Part of a small language model's weights.
Architecture: RMSNorm before each block, rotary positions, untied embeddings.
Each number is 500 + 40 x the weight over its row's rms, rounded and kept within 0 to 999. Layers, rows and columns count from 0. Numbers have three digits each. The size before them is the row's rms in percent of the matrix's.

# layer 5 MLP down, 192x512, rms 0.148, rows 51-101, columns 256-383
098:563446520528535440503569436466496500494518471474505511489511506537515455541464517470482493498457545514450484525555489548501502496499480506487527467452497458525549502446485522516446535561513471492463501509493519456524470550531545466525447564512426437506549533399482516444377431522484524496514484475508546468497527461495483504467500419493526372540501506496512548503454381523445570436497
104:509522543490531481479511468495491425505464466502562532543550510485540469584531482458626520454521453496518508531475487507479521459445440473486407446485570465545529448523579421363524478452482499442542504451484486517464469447470516483495457540523513466407516500446610476459467494598456473475485566570522488510515520476514536530497461477500405495505494490451521541506488488587451503485499
098:497516492468504449456546454446544534525534556529528444521540443504460496549489551591428519526497412530500447439511488469513583535456474464570457483453436505451495499545556495486415564489464535440453486512586535469498500480508544489503404540436593483472487532549444467474478531470531507520478527524476479542490540496521486527558528476514472419494473447456407461520434534492521519503454
100:532451465537521455495459471485557562533509509537451464497475445524500505437576490550582530450472501495446472494494598435518522442528509451472533468573532548525464510522504454464520523505499598432490504461506490499509513573480473504456547423459453521568451529509512522542533483470512480462555543480567506457480530593444541447539548566514464523493473569559501452471454431553518523520472
100:511574477573513542529549490450498451522513459467516493470512457559513440487475570532425539496535460525452475494533430457568533508533526513547522533483434370452503463516451491521568509538521500518458454502577506515501526512543453473560545441528446462484515471531492536472475559524622518478502487472518513546513474503531481468449497471517473507515495475544504494474547503610583532495496
106:539450474439393526493457614530495490532492500513492594492530567496535450499445502525458469529515517502536530478494498485517524491468555536477491476549529520485502472527431433530517465487536444505479502437535517558509439577513467529459432498533536549508486530519473551484458470525432448582508509366482538495526503490520527487480501586571484559483452455505552480470460498498538526461484
102:448466548545533476523499482548480506431390531501430454454459531518474559504458528534452525443509507495451493487503555425457518528497442519435575473550513553544606491451481484528470497517491405526567545485481546468559472478477495473559555438452529499475527509549450511485597459537464474440487524529471469471512504521553532514411489481457503412497453429528442535509534523518474485478469
097:480496513459521566548477458540567528541510498482460489497510529511550524443451583559421543518445507469413486454459459474452542474502467520505522499514482476564453513464524458488506411474499458548450490512448542495620515451498495510561490483505518570425516418454554482504514491550472482427447416458448493480492552472553506469471544540464506552551530458469503583490552382535508518484460
099:547427545577444485494574521526445512475538508493516499515442522508511466497511524518468534499507458485506469476522500478511495483484479512552461498514420502566435519524536531474496422473612444527528524542484571479507488471511556510462492498555443564513536472511464486435494528506508470495508498524501447462525518475536551540532378458493433465410535491505448461513493456499500500492509
098:473438486473512522531478458481484494531485490455502600494540429497456525362554536533422509570544438529483479428578419425502532556521563509499496471475539422521490559482468512438499501520452532505515491483482457457513578447495538513468527493451559424519448554519431507545512509458482526520473408514510428485392482495509522484511497511433484544471434511463445504554538505530595449559509
098:532486415456565473487489574500592553518591516458539498468513447502526508465477460516500500606485507500562542500581492568480461568463543514552529435498440530547441574506493533449477490455467491516507549429485475530528439486467533505486570496441562503539455477516499509495513543479475529499453565557450515556548493528459564490520394553559512519583504455502563464455459454504479417469472
094:486467531433517552510511583427476521535524537573435532510477517553485455485521504486520490529496465491512476481415561517542429490489574471488432545504568429502538405492501474492436527505514559454525554472520532474516434531475511440509471524532471557502544511427448425463473523539427462573477478513495525517493482507568531440485570472490568509491532553449498478562553470511583499501485
095:498420510514400520510424510549491518537544576509552507490425496468430474493525530498476481499531552516486478448516480520518462514436491500457552510406488493524514550512528521534489511455488544486471563532501554495394469532513472557470464511544507438488460490492469469454514634543542493539485535485602481480475493507555420564610477486529563507530512522454498561471537519469533439495503
098:481514491584516414518494509567507408543531469586405512530461508501442465479390536523528536463520488561541417554448459424474480567503528444471505494456488529514464512476484499460465512521486486484562566493429508489464441569537455503479512409523587508526485475474510498485505586525458543498542521512537512461475490574548543485486455518491507569492480454504487526511461523516484533540490
098:509550514546493474491516532423556468541520515502454561466463541564496453563494591472492505522525493525482465503544466577504504528439562478451471590468470475520440426487559434494471452518498519516393532513576467530521552492507486466452498575435439457507526522438581465548525471500527554461565455485457548527556551554446518448534484535488533506451417569529547530460519508580509522387486
103:498559515501493551553493483458474497535519470490464563507528451458506508541516431425528505549478450499457514517502508537449479483496454513525494423463551540454484481516548496476559489470450481490541517443520457533509547498559447559452533488515530491509515557468558506512496489491475451394457551475558546461521571577457516512471522494491515518542350443476543556422483512546473454515476
095:447481485490517550548540515482488573521484521485495478550513473508574517496503457576464501507513564538565517551507458597514527481579456527521446448486390486443508457509517446536526481459502497497508493439496529543562492516514485457479452526460510554558584510454517523455544456463487489439502581521489534517561489527468550575564498527501432442429517531493507442444497518530557592531446
105:549473426518517459495505512519523526444506475610480501501673547526543452480529488466452547551452522540480500532505505483509531426478449499446517561458491495522459472486451475519514492530525516489437458574513418453443508489463446548390463520453532491491530443515464544508603542549559457455563476479526593485529516495515518525535492534507502514506502607442496497492476585508643407491440
092:501527497485505465484544535456488534451580508482518514435441524454517555546516535496559538474523526454509487515526557461532528531494522508512497577491474562500535542490489451532535541522532468534469513469514555505474473508453464615489544530483434558487428504502481490529554535531442485530506586574404516516530549396472477527501534461488508549515510428480568528433512488424463439548508
105:468529562477535522482411542569460416523504470544499470480555533571562498507471446395520508506557447515473481441492499532567488471460497554395525583509564476522527492585538465443447509504463582526522520510548517465539510334446466547461524562494500529510520537510483536492466609455550482449571476470500496499512492475439452567532550522456544482475518522583563506495511511505608603440495
101:510485447574577561485476459471521482511461546506545514517497451431505492442586567497568557551566483487510475492554463481435508526501524522458498502569492488462520537450542522439510478489441497506543490503521475489555450478513516414497430464475562489521529532477510542473566448586536444493527481551603556551466453457462499432495448499442443514559484522539523466514521542563497429519522
094:452520519539525534560528517520474508601405413487500447444530475577450471537499508435547425591545570500538489504503459482467453457510500527481506488567510426574462538463501494465517474505500573463493444545526493545521469538537523512525529473482517435528536602538518467470543469494532438436470532495625512484505470518488492478520520471507494498461442482518518507501467543563494535521531
104:470498512503575515517573481524531517558448487459482423515514409492581549456533558486487526512493444446501460519544415477452547491530475538499500428460528450496463503463526490500512529513537519433490523485479558452519504546496510498469483471552452560481550503454484493459470456508595450472533548557560490520535478469502492451496526444545484528516462449499474484537552493435413488480543
096:484483518461504426451541513516491551555446474510492513461499434566427480460432465533530572552526464462547495519453501539492492542508553528508535432549537485541483484436465506514466449518582500434487512478433533529493550497500475485460533573481449468568505505495538451522492492468436462469517518501479458520544512479500530492573510496511528499517509502462528504479439533511511493573554
092:485482441464471543490503488558486489464477489443503507506488521489503481553507505469459550483504506553487553450476498548517551471486446571513441507504504478477525514569533448506542548582492540554516489510506549533523473569481445487449479404470483528520479437450511530515495519552462546482444449560512458514476496437562495505464564542475526509494489491465442529504576491400466532550492
098:468538502445489410492445443483492431480508473478485431419527535544550493329495467578476511482520577481513481427508477496542526482474544528523506546520533476479558550495471473544507487454522544528507511532536517484494426422496499480533458531470505465539407561525497483547534575477544528609484535489488456461473453495540531473480495450448521534527509476479451496442502573512533464499503
097:451472570456541473493492485425451528536533540508499438509507481458520532460469480504506555469586527495523556377488510507545517465498421517483482482391530572502465541432527469475469506480501519484427537537552513527427534465506452461506535535480503532524466525507504470547540528578451426469550472512583467549510536467504499452576477482458482530539460533457464446472531482506434557507508
100:478501490442552497496504460473465429532510458468521472444529509413530463588473444530468486471519495489550534582492521507495493514577506462505558425465537420495475422472491585581470482607545445470546478569545508528511490511450505531487521484447477439469468497556483563457486514505489498538509442466481497496544518510505509474503462509522500513461523549483433423572494528532496531394466
097:499466545493469491400546468523497490494523409470490493505534496563464530513414482450405560517526479536605448524495509490446485492440470460493472477435432540528530527506476447467498474404544518544563498473544477436449524574546442472496545547484575515488537542460582370512431483488522480454554498499531454465489427505538516499475527558477523531507590491498485460517529513446506433505470
099:500533545481471486499440520512412390519525475543457513512490532406504440489504480497446535463532593507488521523541452458501493494443478521528519452537483510558426488458477525506489474443556467498452541545562484527564485492555480547576597444506496545462605559514484451503466489469516490524473495489515464486562493536506501467598542526492488494524525501464550470566495505531533486602502
103:525456524493495432494491540432494488502464523593503495495540525433490496519555485569566538427492522503533515484441524451526530457464438497495523500456532553464409436489425531414512483486474454525532460587592439469496514420525524589514541451469467459545484518540483460496487424531488500482527524515501501530466520483430453523464424554551454483546546605499520513510536437533489439555437
100:455486539480543439571408473549578483453420458454479499449491553500459458490533563458444540466621437520527519494516468507511503507517554479485521502534514578556467506498547523512502465454496534556512500473511481534508509473488504500513488509465516476470562440417551499475509518498517486471500492498504426548513498466536496505503464501488469508549483582515480498518485540499497477530499
104:538434534531499475488578483491532527457516544494535453480512426501528542537496542505535514493475498544492535513435600542465478451515528475500479455527482511490541584524476543451564530548573498464528484557552416422457515498515609437480429570484502499538430485484424520490503456485441496466548517458520522491469459472472524512499485502456506442455530544504456565554452501474559466510515
103:474503507603463548489537542568473518487543501474581463505484477533547480445523514467478485515508492534482519421484432523462547462452420512456538446430516532581487547595577490495543490454534527526461519576471526528455468493475467453521568502523517549510522477455521400517516491436470488488485469503527509436524416458517554504555461517525488522443424502569539534514466539457506418539516
102:405571495508524491430411504496437463496490443511540526506512487476539536496581436466544496557517477491494411467471476513508470505513511474538575546450471463551462527503491571539516486477495518490420479515514497546505409455539495528456618480506489541476497457539492582538498502494497538447495522484549506460543497583537528497529542483464439530478533454518418480554522513486504467523434
092:437567484482459575428452475487441587505461463465484484459531473519530521509563492480512483570474508472433490555472513491482543506529499466505477467512463470442533482543519499542589485565437513570491466559572427582494532515533514557475460518524491517466508563537509504490518493621508537490502573553477444516509467515466536542490459490456454505513487445543504478484606501495478453462546
095:511479445547549480526526495482484504486526535615498520549463529457434450482478475521525521480414527550527476514543511522517537556466469471474479552478442508537445524511553402444480516492560506482411443508443543458506407516440475446432541473504482483520568541543516481535558467522477493534486533456502516533492570529465504543541420482560483470513500507485489487508559486572551494547517
098:463494513456505547494531531508441441543526555520491503493549538494459532551379486495427502558560492488580501476508435534490491453445524444473491528450534515521470402482490543583439478539486555538503554506540428541587475422487551498447486450458510510453504488532502513470526519463461559462508458464497478480466535492507516518561476466483514488486482553504496545519514503509466474548587
097:532507441487514531494514523553437478548498461485434512496481587516568456538498471515431457508472442480464434448493507531532426484473531478503598517508529443583472501534547587505545473494483508489510462455473517525471460510532521522535511474511532466497456447439449489407487509498570546548553501456471512461468458535496503517508517495551617591479586510462471458512562479509455476555498
108:475581503498477517538529527483520525411504509510532494439505530483528473508538501416487480551582509524497550461486546470507480521540540485478535513507480453483544465483589497519509531536525513474480487528504523529462443394509512522510493477480559528478506495506527538471494537502550515476516490532506459588439507485477426479515505494500509495476433527560462528479570503512585528561507
098:508475540535568549489465525532444492457449521477503517550510545553568518524464580465477539561479473595404490538521483460515530471470437507505519479534469472444507538540523427517529510463468497527482451489486487523498506482479500551547502462475462505528521517493490552468487551523526489444505457465451451479438467569510467459455494516400499407534523494501567561438521559563461523450523
099:529499500542446458525434535519501469466536461523551542493503525528517498523496469468501463577550546505489445493450498483535460488526480570525472498487508524425476498493498402511402492532520451457488521541520536516514552572497538548529460397477432553470530570445562473477486546452497521540500539480448530500489518453511529489561476468509491533546440578519555481508501536536475611550446
096:484552489573492465499479480502501497529530482437506545508418428501588583493484540543473478436583496451446493507475534513466557564421510524492478487485478512506530520440470534481511476492477519488504483533529572506474460435446450546613488557463496507475499559476578562538494459492442453545443547527479457513453522473483534530539528497444579477502472556475519474479505506543453487479538
099:458474502516485479456485484481516573612495503524456525467578502462467501525506482450483459449457530364489512533462479449544433518491477487481510516526487447488505443482527559534463463558444557504509443479510447489550518533535463467461554440505501490530456445497541455462570439499518466437545513553519543532492503493536475458504516525435493507498480474517518550484435465493501477531465
108:510601391517435536547467516429550594522496548568503451471422547535470457553540513504564489570490542471550508483500443477492431533546526479409413580450456527517505526469650555517529461571474531508424502525520470435479483537533535458537484523466540470436484506503461499499565484488500537530511479483494571517485502510539487531530516489530567490561462500524534461482516505498454502497455
093:560476515495517440534478455566564494455528480495494489446533490501516527557470540428468488399412491491470443428487504466503542523520527502437485477517485496441475530536533519516547475502498463550477543478503498445540526471518493536604452527544567482515536468472443490545571562505452505507528507560500502546599547514472509459469474533468516516476480465483426455481573477503588538479502
100:498497552569465493487547507409501479445506552584523520508449530516464504528487536592486580481534494544516519476480594501545542478549534475528468493431508480553470475537445499523539582540504501489509536563535548466498522523502496512511484514452521472478460496477498556487569552440464429570472546491478489488474504566536509541468531485548530495526545483454515474475426537492473472556446
104:464478502426529525464483537473451504450532525494508513494443520500472477500556509503476499475547436497495582442492483457529524452512487514424440481466520542570518437528520528480514538438530542555488483493456512486490546429581496439455474473578455523484474532501487483501472517540501558543569525425467516490378548580523457480511454538525466447488503470471561597533494506500435488511487
099:547478517477440439434558454423488466458471549513526525551494516439472475488566539489507514464533518498551459445501509630521517461456469511510473524451470539542472512505448492566487454525544495540492527514486524467504464475487465485495431534520467534552477559544490510502438521510469495538457489443590467473498464480482595527540493498451533473505529519522543500504464495529521519472465
100:478565531576524515543456483523500441428431505555503449435514534561496466491475466555431540511481515544482510467481488407498481504540504444468465512489541513497473506521503556541483597509516502543498480518487508552531486438469508581556492557578538432496411557490560496520494565391417503554564554563562489526496531519569470506558511513517505536504515506454508409496483543569585486509487
113:555522472562568446497367480508504451472545472458482458435445467435522473536567549507454529447599536522476576422525412447504486516520494518399465514491489535418461475529540514478526536477488512442484523583508532551509489467504484534543471529538586577519483562514463543536476472453528582529470505585530437497457521470499454477574425550512468453517431507522512522551397442491538508490492